config.toml
n_layer = 8
head_dim = 32
activation = "squared_relu"
norm_eps = 1e-05
rope_base = 145000.0
qk_norm = true
tie_embeddings = "early"
lr = 0.0013
beta1 = 0.9
lr_head = 0.0125
schedule = "wsd"
final_lr_fraction = 0.0
train_tokens = 107700000
Each number is 500 + 50 x the weight over its row's rms, rounded and kept within 0 to 999. Layers, rows and columns count from 0. Numbers have three digits each. The size before them is the row's rms in percent of the matrix's.

# up: layer 3 MLP up, 768x192, rms 0.0674, rows 493-621, columns 48-95
# down: layer 3 MLP down (transposed), 768x192, rms 0.0588, rows 493-620, columns 48-95
up493 122:449507475521530521510469565538566477474547450460534532483492523499435538504508514443388464433527527458436433460598463482516433576505376475412518
down493 109:462528418497553535538481526463597517494586468494453542472396523477401509502545474545449518438510481459466454590652445551488414507598426529464511
up494 086:512508535441453434477514560493590502538513458511544580513556487477525386488530535535513651515582563519421508474507355546459451494502460504508450
down494 084:534452528426501452492516473409485438490454568495487562516543576553479493505549608553423491527523449425485477461385581476589559498497557520474509
up495 100:522522496456491377504509575541390486508512522547561539493506499505433544487496522576409503477529491542594430511520462479400527561542593356511460
down495 100:572558472552554536511503469466447432468523531570556544571519496518462499529534582565472474560503566518468451556450521553611441576456425459521465
up496 107:475454511446526441483434464554516608499516409474474566509557539423403440402550377504522444486476568451468460526491413562455502467518562415467478
down496 103:525471439446442466550438484459508587410421477533494497531530475485465478502431517448454563378472523555510428413535542446437475446592596502378487
up497 095:545466486419511537466507445511505476489536565547487533521488549532475490471503406520494521470527530591508526526477535469593439431482613453528495
down497 102:475469461540495518464602587557477509524452433481498557549550523499508392465539526506554547496498539564425414484418549431432425526597522483572477
up498 090:413498408463584349464397436471497455521501476573480515478473519512541508461478427551418447536537510454510590489512522469519545581453571398530466
down498 085:475475526496562559421417600473458516504484501463473496475474502549496496543490542536514491468396598449463399512497497467473517522541495498543543
up499 112:527578570424442505528533563568547463400529462489574498459458457428473514525543495520546516445586504566618453560463416544512508431500493566464452
down499 109:546554483535477500547401470518503446530480457505554508494428469500493525494516422512501458489515470544460504482543443490534508431510513597512486
up500 104:447490455462552528576558522497430524529520602521547476396456486572419518484511506456469523499522512555567484537548459453532572526572507441487473
down500 100:534513614510527523561521487498435485458484505534571499399430418496454464425594530501510629549487481507494475504443477458577488518570510493509503
up501 101:567556543420442528530566439505468491476482409477477466497465447509547401470465500487482545460555564469525514484484471563517543542559491564510545
down501 101:567568389521483503507534442504527393578472508495522459623435507559489546505408509587513438439525398460522429511514491437491513562523544515502380
up502 101:538478458480553538558414432493488447569524491597483580540543467526482543467478488520532530415529508589554427531601487439480503512467416478418562
down502 103:514457500512475493495447474529475571598539429448539562455470548445412405556447524522430546520513501433504558537581434464540499496483551486497453
up503 094:462479484510520480499535525510495521558520469535521451429459569511531472577626503453568534504487453463487496543559506543545496547533594414604485
down503 095:486539538484526613520461480543554473447520551533529480615538444558482505547448589445527414553473467512434521481409530548616512543456507476508594
up504 102:492475582537496479521448531585511509499498466507453559552573441455445525545494494444410554490596539582511550455552497503424552470619494540510482
down504 090:491434560535564426475512512461520552507528517440504545497482469572576579528573512589494457447450551402434467415472447465432511525508482518533466
up505 095:500536536517548410492412523436541499470496487511350610548577564537528477477577474474493487510466499516435529478591538569521460566444464404597572
down505 095:468437519497505537544475451553551404391504492519475608546561449518407468491501579516528484437526484557483429447446521459513529472523490483519634
up506 103:491539568586488515467504402514436481581481526389578564417509547609557453495489510459376551489534558553610558456463470456494512517474597479523413
down506 112:466469512472441472464446528454455457541540450457481518556515475562516477474518517572522476529507477529465499514389536555555457526493423522425545
up507 102:443496538463489418476540497477461553503493489451552584532513476497489431375475547461437464485521558511486466496416484511451406522537424462524451
down507 104:534556467461578420526474485492450521627552453498499553549447504530509515479497524467498470493441440432442499504468485480569455407536447495418495
up508 095:543467519487528443529513542523463531498423484524402543509492497413529416527463460460520549576614467511448507542555523516587511502415581444523457
down508 098:490459526548431568479508502435454386480508476445487489456565449538533428482556493539503496539527566536495501483526463545573463560460462572484561
up509 096:443494447528527536538478467545524484451533430554466534367517558519460566473451492479464520479613477467447527483520475499469445568504399482467569
down509 097:570553404442507635422421517551464504533568440458521497581477537508468471543529475463514489509480494404365484458531413497581448555514479529561474
up510 121:417505566558468524454508517535548575443475384429490533516517496478477485484435514530419500530594621504443477486518490487426535495447350434449534
down510 122:536531531503495572518585470467514426472559430488537410512503531533439518430527514603442487499562460514419414488552479619455613492450437511398455
up511 099:447544493456457370485499510526390488535418539524586498472454460546449441456509574454490587519503473538498497459382471482459432571457493408559579
down511 095:465466541459475553567486505465524417552558532534566522477539422539514520514560669533538597437474461433463441380490516538549463552530484537474589
up512 113:442514457465501494512493571603555468481436516482488543475465607406547406444486517503574514547482537470502475531414495516484478397498555518460653
down512 108:447480486521566499478482467533563564510462505504497481456555488567638493522526524588497522458504405425479553483433544558548487533508400559507424
up513 095:556489476535428410456492544583437594565510581485493509510562453503496428519417469510511497551536548515517499500494485436569399517475524587475472
down513 090:409472555508501431509510463576446560500482570469568462522571543526603612492453431514483431581461432448559523488511435511404564467478544476599402
up514 109:511469451500483432428434546455538534505439451478560556491594579583575450531477448511428518514616433492520530469500504522485540401553527420509558
down514 104:500545546557414440477442469450519453592475485527502451455494581445509600568505502523493485554531509432593556505524490511548537447474484450479495
up515 098:508452540532463530459379521553443485516485471452521496536587355401405464459528461584526498461547514527527437465565542514510462494547547506517486
down515 098:480589454450530516526548554555411463542580476571466470479573402456548518555509489500512557401549625457521477493413375506467479560545487526444502
up516 095:525524508505551468474520588547479462506473490595416509519579462441540473489475524534486566497530597583554435505562510488523544499441496535447459
down516 100:535453503388506591512472468480517515529466486433477523548491539566496433531425537570501486588472394492508458490537638521564478530493578553564467
up517 106:537550490545557462483529447472493520554492541459587549401403470486434388476497446529517437468532486451494451528501449472535423563526502433482466
down517 108:428463646567428497504511476571510516482474518553595446478472514473464481461456571614504501427478467510472458567486543461563482543435464560477508
up518 103:459424526487479490492514417467580483524490506506495477407468415468530478390433500548475495504498521508527507475467507499467491501463485517533505
down518 103:529559549520543518510491484450486432517493485516495449568513538509384525500530639548481501481512542522517455483463522497575576460427453480500487
up519 108:529534529457414467538472427555538499428508435551459526437457489424459551462498471514409409496484495542494579491557495524395541560476472572493511
down519 102:552494547573475503452468430454484508573507503517574505468418567545483522550503489601439473421452496452549469439489616474514449536431363445541408
up520 104:508486542515405463508426479549564463520500414563495531493408504578604562522443476492421436431493592648467458611554450462437549508527454501528525
down520 103:425573584518405510463443526509520422463506427521528574500454515514472568530505473500497399505521524489435535692497432518470508466525473514496449
up521 096:466539445435474460488519514507546536463526444444484576513551428403520478537465560598466447524516522452527445482489443478465565508477452453442508
down521 098:496508456550473452405525512492401522497535500501501514476515531536543624522542560655505517473450509466471378444315600508513492506488475449533491
up522 105:472509479521517494551458569511576480516498472532460481470522463532545552445405535520493441453523533510481551493425410527567578455548503447449388
down522 107:495473506501519516512567415458493443540447438475575557513487540506513491592534545491547510578463467524405483593532526437398495484440544517475578
up523 096:458497483511488478524467466535519529459443478440460502523502450417540472460492441532495556522449511507534395496541555514420466525445525513468511
down523 091:395545591421472508520501553518539525460518506566477487446411543464512532556443412537423430424507447391560500557570488444600554463447598575481499
up524 095:468554526486504479589554527512430428533549486548607581446548491533549478363467508519578507549504480446488446525552460508456417512600478372508574
down524 095:504502476533502501509503520460569432551557509554459526450558540545462495506544523536441585505510467551433521446523485476497449594486480481516477
up525 089:558445519544525401439501463488436662485472476511465499514530425469498478546526462412498534469569528518504604509525519520493549572582433509485489
down525 097:469520497544555510557495527482465547368557481480468446473459488506597423463534486511570511466494496480512531554460423469487465508525423518593539
up526 098:451576497599493460491504661556434529486499457487567467472554496450466523449412527519503492621631416471544491511515517562401505463485437503558465
down526 102:409477492444484530540480479584500486526462564465508544450452419456475437489439487456489450451446396447465480523537485468485463497573515544382447
up527 098:497482498600484462521410580576456514524476544446551520489550596512560586453479554526530520524535597578482441471494468496482556420446476347600476
down527 097:500514502476470494496547526437537420444476443524489517507525590555545470504549554598507509554515425449449401520495591511576423469628485620442515
up528 107:534450504442471473540476504451628491432468516560475454469410520466452486466482521526464468510531572511481396583517529505459457592510457508589521
down528 095:434427565434558399494550513478519522452503507473440416512519549590452459452463500505573565530432506514557485544542527496410437549447358545493574
up529 089:506460469476473509519540428557477540495513531471571506482508485503532468446497438566464440503465483520469502561536503509595462441492501525591524
down529 092:476453450470458505531548487496520501514462441447397549552487481525562487517504471509512669610479519426410579576476509573565522425483553496526500
up530 100:502508492522505453446514534444494544492474531513420572513490597455517493499444591470473475456550467505588451459443441538571490553528451638556402
down530 100:474539597457486524474547536498436530489464554488467414552608507409453492527454513466527571474539407385490555519543364459568559456451555641489434
up531 106:505547528491557538545459404605502461477505477364541511401513465451533473406548482471485537519495488573501515507539563500409530522563508419569611
down531 101:528487494460454502563468480556481438495593444567469454425455400465444562499517560525462595506509518590482481527456507470479530533462523435571551
up532 100:546487464458522551399514548575566560502532481469543491567466397444472521504477498479607506411512504557513406538486435438525354601371501540492483
down532 099:556417431492510581446503480574492508552574540485460474484412471569496500516530484395496434453526354449539521509505489557620432511534469583558488
up533 099:554449530501393493472428515547542516445456533517466488524493466477457442499480405454431401465569474618501478584564509463404519514547490489412488
down533 100:542529538558521470390474490487510529499503566499486379477472421501494490538515504586589592429502528497538415565566415508537510574526483383418505
up534 098:450501488486568550487523519540426476580454547515558525514552489419588483470436485446387424514557447544565493602545478415551591588537578407459583
down534 101:438534477562549497445533524464441440549451530477523388498519492611531551427428499544440488523521506401452448576475468462477594592626371379539561
up535 101:523412528541442568400532563566477531514497572416526512596503389460577462548457530501486554593536516512547605494374478561473491500574558521578451
down535 101:497468605469482510522624492466492470579507438434549462505426536525466470515564516499447454463530484507468457523630510412589523474442455577401541
up536 102:499563447544451518510492516489455582415474467537505458420591601453408477528457482507491441447542605608594468458522544524433444510604533500544552
down536 100:429562459416427520496584480450468530528476379516621537512443476546496499425525632493448456447471533463540482538498515407546487556446491468508451
up537 107:550551509492464500495540537484527546398546468460604477528507505403501459477444492473468479477543479521481465496560474540373430495451475521367527
down537 112:544527560419554494500584469554466482535506463476468488535498560467547483415509461515493554519550474467461533560533442500442381513466458563498468
up538 095:443552470565484518576548558491498564500435490411470498535611518440456447499547483430525496480574483516473663481485518461433438494575583548501384
down538 101:445506537395517485406481613448492460518543534489592505453460635462535532479541511618446540529497512476450483480557488423573517554500430459500570
up539 104:465475472462454514453502505551465570533480526534460504460495538463564483537507391446459449511459465492511625485485436477460571441494596550507476
down539 102:439490535499436466428401574501480574511508543519557469458525474422642471520429508467499540555539502536595482441510560447533581459456589452540463
up540 093:515466479424486493455440513522518460514475455474524538406416434473518367571482430386486492481581542547536470447395479530507502521562562513447452
down540 097:463496538537563473382560503537510457451499588507539483464478455520515568473499531645511507495438539515515406497450554514521482506436485497463572
up541 102:525482471454539508477365575534479484500546409497477516460453423458552442451524471466537534507435566503496498554503440431457427511546514479472479
down541 104:547517589540467537453386494502498437518605532498537441468490451469502435450474495498440503440509553482479451517566405460468581482567560509414555
up542 112:536474497509481505484526461614420546512424472478541541550577532445485396538536510437529466513597495587532557495443482577466533508583494485502467
down542 105:508462444536536562466498519535487450527502479478503474526431532536517557486516556512499497476577457486405465421455473517561403427558486486492555
up543 103:458472572567538548467562477515456475454456589425525444417495469568478528541438439456538521510488490509465436529347532470488602487472593486584549
down543 093:507592545507442572519436473523499448550544492433493515481482573504499462486452492465579486530540486558601453495575530455420498556551504519569500
up544 091:439495572553475468539401589481463520451433447512494545497461495578645464604515500525497476418519479459559513488422514477430549497495575485532528
down544 096:532510596503485535488498432553542373400491475522588381483514457480524501448516561480463524573476516514508455487412528492503494395451451470501530
up545 088:469456472546501469450519558535555566439472548486514445514462481491416414505453492503508537523488558463476587534415514504528498551431481496570430
down545 093:475450527476431498528539522515358567484495508486430552433585511537524459412539437497529523475521569505530419560544482542517485544559466504536592
up546 092:424517610571530520585598427562444563422482590507575556505492413423582491505471531399488475429581459521487529544533522482514502497471655413484523
down546 097:465519482483425494468475365566490510480495499493445506458443567617417440503512520640463595545540421500446490512425497631495478602517436451517563
up547 108:484488480453555434514465494528481545605541464497571501428577504507525477430465514544504473548482589513527484484486493494453521454532413531517480
down547 103:444482525503493474467412445512504427487463501481550410457507382495454517488447503601470575560461608495484412518577465487543481528482452437558480
up548 095:407487434516531492494455455507487484459465540447478375435413593534434582475427387488497452535582535467551549517571584463442503567498518576497618
down548 095:490471566463527536510529508495553445509392523397515370531516469468494440423447443489529514396520554525516467488449481585515498533544430523513505
up549 112:501572573474473554568422503574557539534509469536557481442478515460460506397487478535461492540581501483504537469441479462462482472472406489524567
down549 104:525631459519515569571517440484560474391505493541428451486346466520445511452594491546481492463524569491473489546520455458403432566566500597532513
up550 103:577487538526567457544507457470534564457567579537538546528463441422477521481505478534454455488491589609536497443501511573403477459497456374580497
down550 102:521567527583517507492545475540518448553524486506520402467496468539459432448444500468520477486471519474472455515565518583514408500449413479452476
up551 102:448501558576545542560503520533518454511465581539491509557524586532397458525581417479515545430582565457500452445463416459496542550564488506545518
down551 103:432525544520532528451527581493512425509499516504463552600511471543506360537502529449567542376471520546431665505449482510509460449481521548551525
up552 094:391461486498495453571451647541516544424437504565470533468488425533506511546471381451500512588521450569515534422535578526532485531439494543541573
down552 097:494462463524513479425555490519450472477597522446531503433450503517550505556557513500533498443499518471469456518623433485429437563519377547467491
up553 094:550477441435449455523429575465486671506580443527560545510523450460474521492441487434492433516517518530578411495509463439386533483564469543461525
down553 098:508583484493478488507472553512583577503374469515546449486497542493445418507553458493513433530541573524575548474486492526531416487557605423479350
up554 102:431516475537519482532477497542569531448470518395459515489509454433508482423495467489428536540523493496545444529456563542511386498442476463541480
down554 091:423655494511506540461510411495543466495553513520479585440458436393486514514515437447424570488550432511423510496534453537456501529503468449509468
up555 105:486504477456487527474519429439431542576395551459419608363533542490479536439512485520501484492518614488473466494497504510529493491500428447465521
down555 106:525545537436532565467513492432442501591425543418467542389522426504525449548543532573591483560493495474469512526467518438537438397439493503489505
up556 107:584500502541513509475529445583542549528472510487524559561622502487427482554507439511542509450535525545535462503469436481499526502479542551592575
down556 100:457462496449536466489432480427553537377483541499448517543602510509561508521464411617489534438520482486554546533520480463581419419539508404483426
up557 094:553466499532516378534451574492589572429513411416470501450469451494434404518504534477537489535561552492466477482504432515454548496591430446527473
down557 093:517524486509576455472528500488435573457433467421495468536501459500450597514607505515427476501527507461571561500454502484429566506554453410497521
up558 098:450516411458622451515460457446530573453451520583497468413498539524444507403420406599444476567523545418619447514444467520573427534436435468447484
down558 105:490509547532441496483485553431487526466455556476572543496511509413502478561510541462527553387570480453596609427476422500663508441580511524548523
up559 103:490584465572514427498547478571463531494499487499590574542505473512389486558531544390476494467518507499553484521514438481502526572486594507525406
down559 105:477503486542596499508449546476495490496492517431457410532506482559492517620505517538574526529514460472546465512557575493587510522474574504494418
up560 105:468515506568504484457493550519526543542488526436544564500494563533479480466342459493492491545519473555510642509393546489449512479531527498479588
down560 097:484476453491450539438467547500463489535552597516566451439341454450514549455475458472564522502494551522461457504543471373527524444595546471541566
up561 092:457515474561527497532467423496550528455445505525463510471504427571485541464452490446535369537492525464578470555372550483431501525557468490446491
down561 091:477488542489544447511510469403510404513620455580495502496464461393495459543491406518564563533438472457509473487496511531544553423411580481517554
up562 105:454572535659419486531514417485436479484544550513491491488484519455473539495491477568526427492468599498491521464483382479484462506514523455544471
down562 107:457536532580386484449515429545517338479478527411605503450409489486473555496501497577511473475534493546482491518393477412514477542547492533541478
up563 104:595502492505509485448507587495523530563540465493577547519491527546497460444522520509424498488519477529511463511509532627561522488445470476571518
down563 106:509494391505501447463570542476491457606504489471538471505466478576496479459553503557526439505568529477387491442427557496536510519567476501491445
up564 104:439485484448492546548489491531490486438503461435514590513437468504467477472535511400560479435457524523509385531549370504547502502569538519496446
down564 103:523474549492547468508440528484493500486621485536439504505430491478443564478481398464586481435423439499543481549582500484462497439500469492502471
up565 099:487484557511378518418456501516539542550479578566512463492427404536539509449435457499411494473488459519601582507451556468478467465527565575509509
down565 098:502449543505463497593557478510589545411533449526538480605517501513549437501460562556540539507542512529475528515507515519436486548564432489474490
up566 106:472474441531481448444448520498514491500494440526480495464547452473482487491508525460572498468539494532469377606560578452495534542577471533522515
down566 107:491454518548521460419524587435519549608521574600518478446479524515537475456440529532481497493494436544522412453547520527584594425499518417444514
up567 097:537537449514444477519403557495593491522509406593447401476370392501432531510538483571576518542574484620486531530539428576437455564572528497463458
down567 099:529503517503497483450522526450575483531581571520447481496500547506448561543429504523477510557471431452485534449573533429416482470464511491484445
up568 094:526368460511493478537470507589534458457496474447542512487524461480504530512457522485523485521573534603456480537455480531475462442542508460479503
down568 103:573476505479450538532516482589497386561601484415560580478413615502513543427401447453491525512540480466382498439476462516402487489556524527432533
up569 095:444489442521492377442550529488382540493500511386449456562505467458443439391521507482580492429432455442514560440470524523427485626484441480508441
down569 091:491526545539599513478464583455607443543553467460546520493530412495455470507456596538484518498566410552498447424431500519559318537516548552473555
up570 103:476551423528480456601452524535497561575468506560493605499603410462452463497504522508541485410480517623511528453487498555508544538546529606424476
down570 102:483504540513493463457481424491459567447406598512533415497477445537570511498577547512526522504508455450521563477520515378495470500439449435468589
up571 109:527552499485474531554440471484467562488526420512474509411538564444437509447550444543563541460593568521491547557597495475544498554432480396514583
down571 121:515506528430455579450517445553422524594525551449526465435509496510559560423483503527542471604586478529459466470478461437465479425506502543487464
up572 111:514496474416571513550444526510522565417465518510416518427481535494457458475565412525534532464484509549488449482542566471511528570462500587490617
down572 108:463548617420561489456470462452516486481480543544501537536505488480549527484529540516460511476524420576517416500485552507555439550509482547523523
up573 106:536490536565471521485440465500459540462500490476540534494538472441491536538570460559485382444530506542518463522521499526423510483471493445581449
down573 098:512513530481496521459494494540369535529562505515529561476464504465421554507419391471443426463466577447512615603522471372437588520410495411509465
up574 117:438488467508495562465469555503522504419494484494479523440474491490522487389478397512468453528556466482541546490496471536509573493518462581499448
down574 113:443487516543496495501463566525515533508475449565547504478567492455482464465381526446453442495407493486559521424498492566486553499447557529542486
up575 106:601519421550460514490453425529581518519539594482547529411496484425537520424448456540450496459529507526510461435561494525551535498498567510490561
down575 100:492630479463360564499477609483496543568511584556558557468548555406521491469515534506504451494581581457465478397510482482529444416531471479512523
up576 100:470549542478600467544462470498516551577466423520514479450398600581547489461491441614442439509488534512504420589517551563486560515530530453522532
down576 104:583501534473444597489523474418576516482471523508450446595490394553525481473500542475591517496547444478496500533490620527511494486549560507520569
up577 105:553451505477529445448506498530429532507524470502460511499493424402494416510538542510592477518499500499502436501504537552445576549446430567455483
down577 102:557583485543479539447466537509486552525486489519445401480458493453520489512539435483538487486518628500452567528561474505604527447590539390577476
up578 098:437493393614457520412540513599472541550428548437494575550512471468583442469373450446456427477449585527507502477489426571455535424594550550501474
down578 098:470462492489487521433617491519470451459535495466506479450452498470552559499486572542520423473520524496456420401512487513557414539531465489434425
up579 103:480575467510423591511406453477399485472487426531470519452497493481495490599475465373497432509484543516503420564588535581512414493569478478494534
down579 103:565536476441545501502477483511551388501588557536457528562471490553543543439406529446524443455421560517598469526488521561545498509470463529576518
up580 102:542557460466441463481467494550437483536529415517635513457510475473554537503570439551465508478460580534500542481555429528480486604493557473505572
down580 101:522556478595527430403412385434557494446449519517510539540464460549464515468537509534481508557515528405491484510376508597528502512513552556521479
up581 098:530469618592470551471495497582467521515516522445473531546531472478543489565417535487461501576525531491435485413361446539481533445519477463500536
down581 095:533564467416472555455594490501427552486480484450519422554337490583458487516472434516485513491508475525375435551544520447565460548501404515468469
up582 097:595474528544482518454522452466466558526481524461549483611461544514492479429530534452550522457462478475562615494440474502382551522535483474542633
down582 095:513403467470477538484453537548514473457513519481503559507537460495486405512491578517535511470519536449463498519459460435521489554488493550451614
up583 104:448456589562449449530429541512551510493490580529477623526566467482516541501455469458427456417546616547515503506549575468499545514589465515507558
down583 103:446404593463589461483536619467474562453558494514473491428534444540629497520520528497502475428510568468480510433516429523486515565522495561554505
up584 097:512510492535462403439596576476581528607487494487520595488606475498437467457471462537440492526485518512537531500605525459479473552515604438567474
down584 098:458532471423479415436480613460468485514526449507504486535538524529476489525583576585575454546507415436498558501516546513535545492566518442534487
up585 095:540482486478452566453528403446503490504479564526525552401461595519527476511417474559559530483554531480510571498486469518534420509484389529458502
down585 097:531433501500470576519472425536564486502491569438537523414472580488459576501521541520557502460565450441494466409521467553562549574529545566487419
up586 101:466455435472471463460479580475468559487413529570551582516575587519471500474478510597556424482508462505505486485458461493512608463491517477479517
down586 101:462482510549484587519577530387579536547526516569514494554488612589503518511421435495529502469496455530426450461462517531458469413510438472505541
up587 118:459484416467481513529431516569418448484444540445508501524472601448525560505434428606469466546559504528516526480484458539544478526470493496563591
down587 098:542438496464496489501546520485527473508429493470501430554379620524466464499487480564474480547523515482433583427447508431533507539490537488504503
up588 096:452451509496542430559430428504515555487436520620483515528433550498520578468460470590541595438540531436491453539424520509548557550451567486430514
down588 105:554531469545551513574485563431499555520527464478468488522480551521546446543505503490503535532583488492450578530514468502447519492557479521534525
up589 101:496551446463516531478542532550532509520476449435522537517506529505434491416536530449515489533478546483480444490438463559539541535610414540556494
down589 103:471474492611482512513463472483515485547543467488466483573562563542562637535593423490481579496497454528568517503455477439567566519484559426511488
up590 105:569571470440449566408461496496488437468506497370571548475527586498467427423524525408496584503488411446486493549544523525461438557543485544481452
down590 106:432558451606388523512457568551516512515595458563457503548455527563469528507569455557452613532483441484516514511629376519493513522563590485527453
up591 092:436522490493537453511401415411529524438484549557535558449514571427628542549532442506458391504553562560508524433529556455520540457482521499638515
down591 091:567485443376507536446468497559440452458500492437572504533396489564466450460530506436510481562534472604439491466418550518528536416492556580543481
up592 100:465426420497433484518458489529526521480542568552523622463552536521527500497490393494470376527642562496483530464484440580485521556477498525456584
down592 097:566451389483515591477453423543418517537505529494551531553444538438474483493477491386514553580492479445466531513412425530575563424460604512413463
up593 105:544550481572465458468482511527466497577605503451454522517685462463533530539538550539425506431507549491550533575528452492486480578467422542494542
down593 100:450527527519487518468531453418509492503510538481550349551524471568488550549544536564551498455506419482504515581418543459496577544528553574510571
up594 099:494500462451486492527471519545487500479519551539550591515572471530522488450422415531452466474540578477471564484576492515441448556487469522559523
down594 093:497469458618564470466607466538586532501447531527517547584514549488540556465481462526526449523520438480527561479464417462473513504465533412482500
up595 097:501543524519537458511515534525471508568503615457537585448448476505514495475453556513482602448550493493542489553473452587466592482544446535466491
down595 104:509438462539550455487501598501621482374571509466550497534405508446423494526475617566512501579593538473499569430465511509524542434460466460488523
up596 099:558504394551456479511516463530447513522557534443602516501606457474488496502535468532457480560567602507487413464435532435591451457482547495463531
down596 103:498493500472473588506509402514430521483443513456535406481504503499536539445519491484496467671473433468487477485499483462445592423428544455501512
up597 092:581542551519458532457507524475561499509526557478403550544511386418542485443459527523470553508514549531584588453398488482483432510539434539485479
down597 099:526511486395494432473531461424535371474434528595489445490496472516499559507499571554481477463457458496516510514425497528499547568509497520518492
up598 099:490520550509523424527449502554532562534492498494545510578553456560432446513471499505585544522465535545478449440332533500472432446520479484525358
down598 094:520485459497511498508528583468439501600434487530531523536604546463410455552479432481568575431509516434454541445520479473469505495637565386539576
up599 089:487587440510444450542438557583564550503499494417536496456531499429495518491427507563529533473519489540499502529496470569490446445563548500590588
down599 094:559565562482452534427505487557499370530474491553455455558513503491482543549577632504402511435527481477507498484399439538543477475495442534511447
up600 097:452501466515448441508468497518537465497599582425568520472593449442467520467408503573547566501508592570529409477466541636520490606511476514555527
down600 105:432455492481518541541531488376511431532505475540484474450548483583480487451512568511451522544467445481483473474438563552529495504457428409486501
up601 102:561558561501556514455478541515471428613446569497547464508526527522455525374480495461427497536534501508585539486559472522488527536496527599513438
down601 103:576596540540463508507590479448561448576491408469496415453569589454476542512497460546476578493476527499527518572526582446490561575564457542572469
up602 108:578505568518479527549481541538418506523423497407492530517553531469539377488530500509357521418477514539537520415516499556472480468508553426465478
down602 102:579520523547536470501513530525411431551468566484460484555499526470455526528456488431500447435474536463434483532443540501544367440495467523468429
up603 090:541521546493504476505436518445498514436551496426473524443523483491477437416416557420591457473535537449521428546447509457492519483445579442432494
down603 089:496539453543487495455481452539459564462551424517441505481570507378519470536531451537485544521544454502427498504573440502440410479546433444531412
up604 092:471458506548506509501504434478482517464545486521473483523604457405563539432515500485540472469486569503469427459498498461451339593453473529531466
down604 093:551421540570552546490526431466526423561562494518478455534491425544431516517553537510526509468539504443395524489406482500547494529543485430526517
up605 110:471478553566473519538409492533522505465432434495454484492452578539521545424462454546482481575501449532492546534502457461489528495583501435515478
down605 107:491459544407408508480540519541547514479491492481399486476509509474560506524507518611525532550474517533477468501527528434495478453536549497556492
up606 106:474466495503440504494551551480504574500481406545503534547569489487539415465529570461509496571518577491484579453410507519553466467508499483534457
down606 101:456502528493494489522484440547442600552548470516466466521544496539523485500518590450491513494506698562415424489597450529501358454567531589514556
up607 091:388538466497443417455559465471372504424440554505501407536549464516459581413513497362538533525469461492540459465582507531483432438492453398471485
down607 093:490559542543509615504497482483525384542509520534550485495544476511561425493462575547478538554523382508421448519443547478545455621489504487514505
up608 086:426521544592572484500510467568480490485506507525529521535517443565501548464472526607534495559464535485589420490479482454423559474597472458388411
down608 087:441520499587502514368402511498487493459473500566470476509585436433554478479562504497523459503605475391487531539506517462522510478497438471516484
up609 094:541531542543543548446518485429480589586474602546548501485400479467504515570514463414474503554517554597577486570541549563555483482545560472452495
down609 101:645515493462480516475427458437435387474480545488496503510406556482466464464480479470574488587496473554578469591473480638418497553676399550528519
up610 101:500531414431401441446427522490494454491463462507531526464606465545540491460490535499522494535513493443455374620513494535417528487483482452469543
down610 103:458460435476498581483481417430586422423575486478542467533469494497407557455456453446520475520505549497401570574509494488485454515556439543478430
up611 088:504495496491454552548411441594454560615516538534444499413547534528391479423600482473501436390452471550500586548439432532490521512491536479477503
down611 097:500545531564592538452422546414508542450412517517462407548439402511534432532590551483526437439498571501460533445408460421437519460426417456586526
up612 107:511498445425543446552475566467454534498438523417504504458514534498492553510458434608465454524501489552524424517493487508532560511453417541566519
down612 107:390524446477440494555462477526508512446518459494481380543525407502504487541512556588486603559459512519445518448422488457520528551560488491415587
up613 106:419546445465487580456496565559530533436397583460474500513456478560547454388515522448512580496522501547505575544457472469538542445497512408477422
down613 111:583512413451521499443516499512519431550528581479537445581446546484479471467498538489418577524486442541506514538476463466474467491545501537501516
up614 099:549537429441501533446603390540450516604451460520505517551574489490548446441470469498489387437463522532477435490502417472474446510366461543506484
down614 103:564345522506485492441550530453463527554440452448490489477516508524564488531433487522500483493521471554569511465442464421478516511411537490563455
up615 084:609464488591480439503476473522403531541516471464483544505439453477434525462438504482515541547568520471519472522574545538438437508559374506482539
down615 088:547546451396486497495438490567563445493460483478480495560515469502527486535426462533552417515536455454460498471497425477443476613557563503451527
up616 099:500516538483466493527502436431497473539532502447525434526484430448514466504512539492480606450479528581569516480441487465486475562587455561526486
down616 099:511490574446509429529480514561519451515608585457588443447431494523478448511636537471530511483469529518480506471534428411571511534464528530539500
up617 091:557458535420464555508530492530489486555386440524496511516602364497434527560519339504494548465524432621596498535453480435515531473485486529504475
down617 104:476486468538549423491498524574535458475520447523458521445499507507525483561515535514477500524590597483482480479641468495452443523483514487464475
up618 102:498470477522393546447482467527485534451545552557504466486476481466539408422535502473458412420499534547510500549512428606510502530612486548571520
down618 102:533572469483483493508471481495469530480460456581560510518446528485479443557603543506466385418445533528521641471463476575445560489494570581540493
up619 095:518494515578420484452526551559443585526500501539529526553413469472519487556496469398547467495536494504491531584504510517503567431470523470472516
down619 085:503524487510418567475507547470466443476611494459497447548391497510478542518478437520600503480443562549395445536551490411474413465552435583530480
up620 098:486487472419368538441465650558534535450501450480566459612573507472491488508456541515591484525475449541614477520410565513449410515429475476533525
down620 091:475408455499496603469575430470458451530535484518469448512544463527503545483424528374542565514446544566507532534478425531501528468528441647486542
up621 079:473500493464450539560528524515404454491517553421506490515513361558558555559509491477516521503515525552418492435453454544445420505507531527583490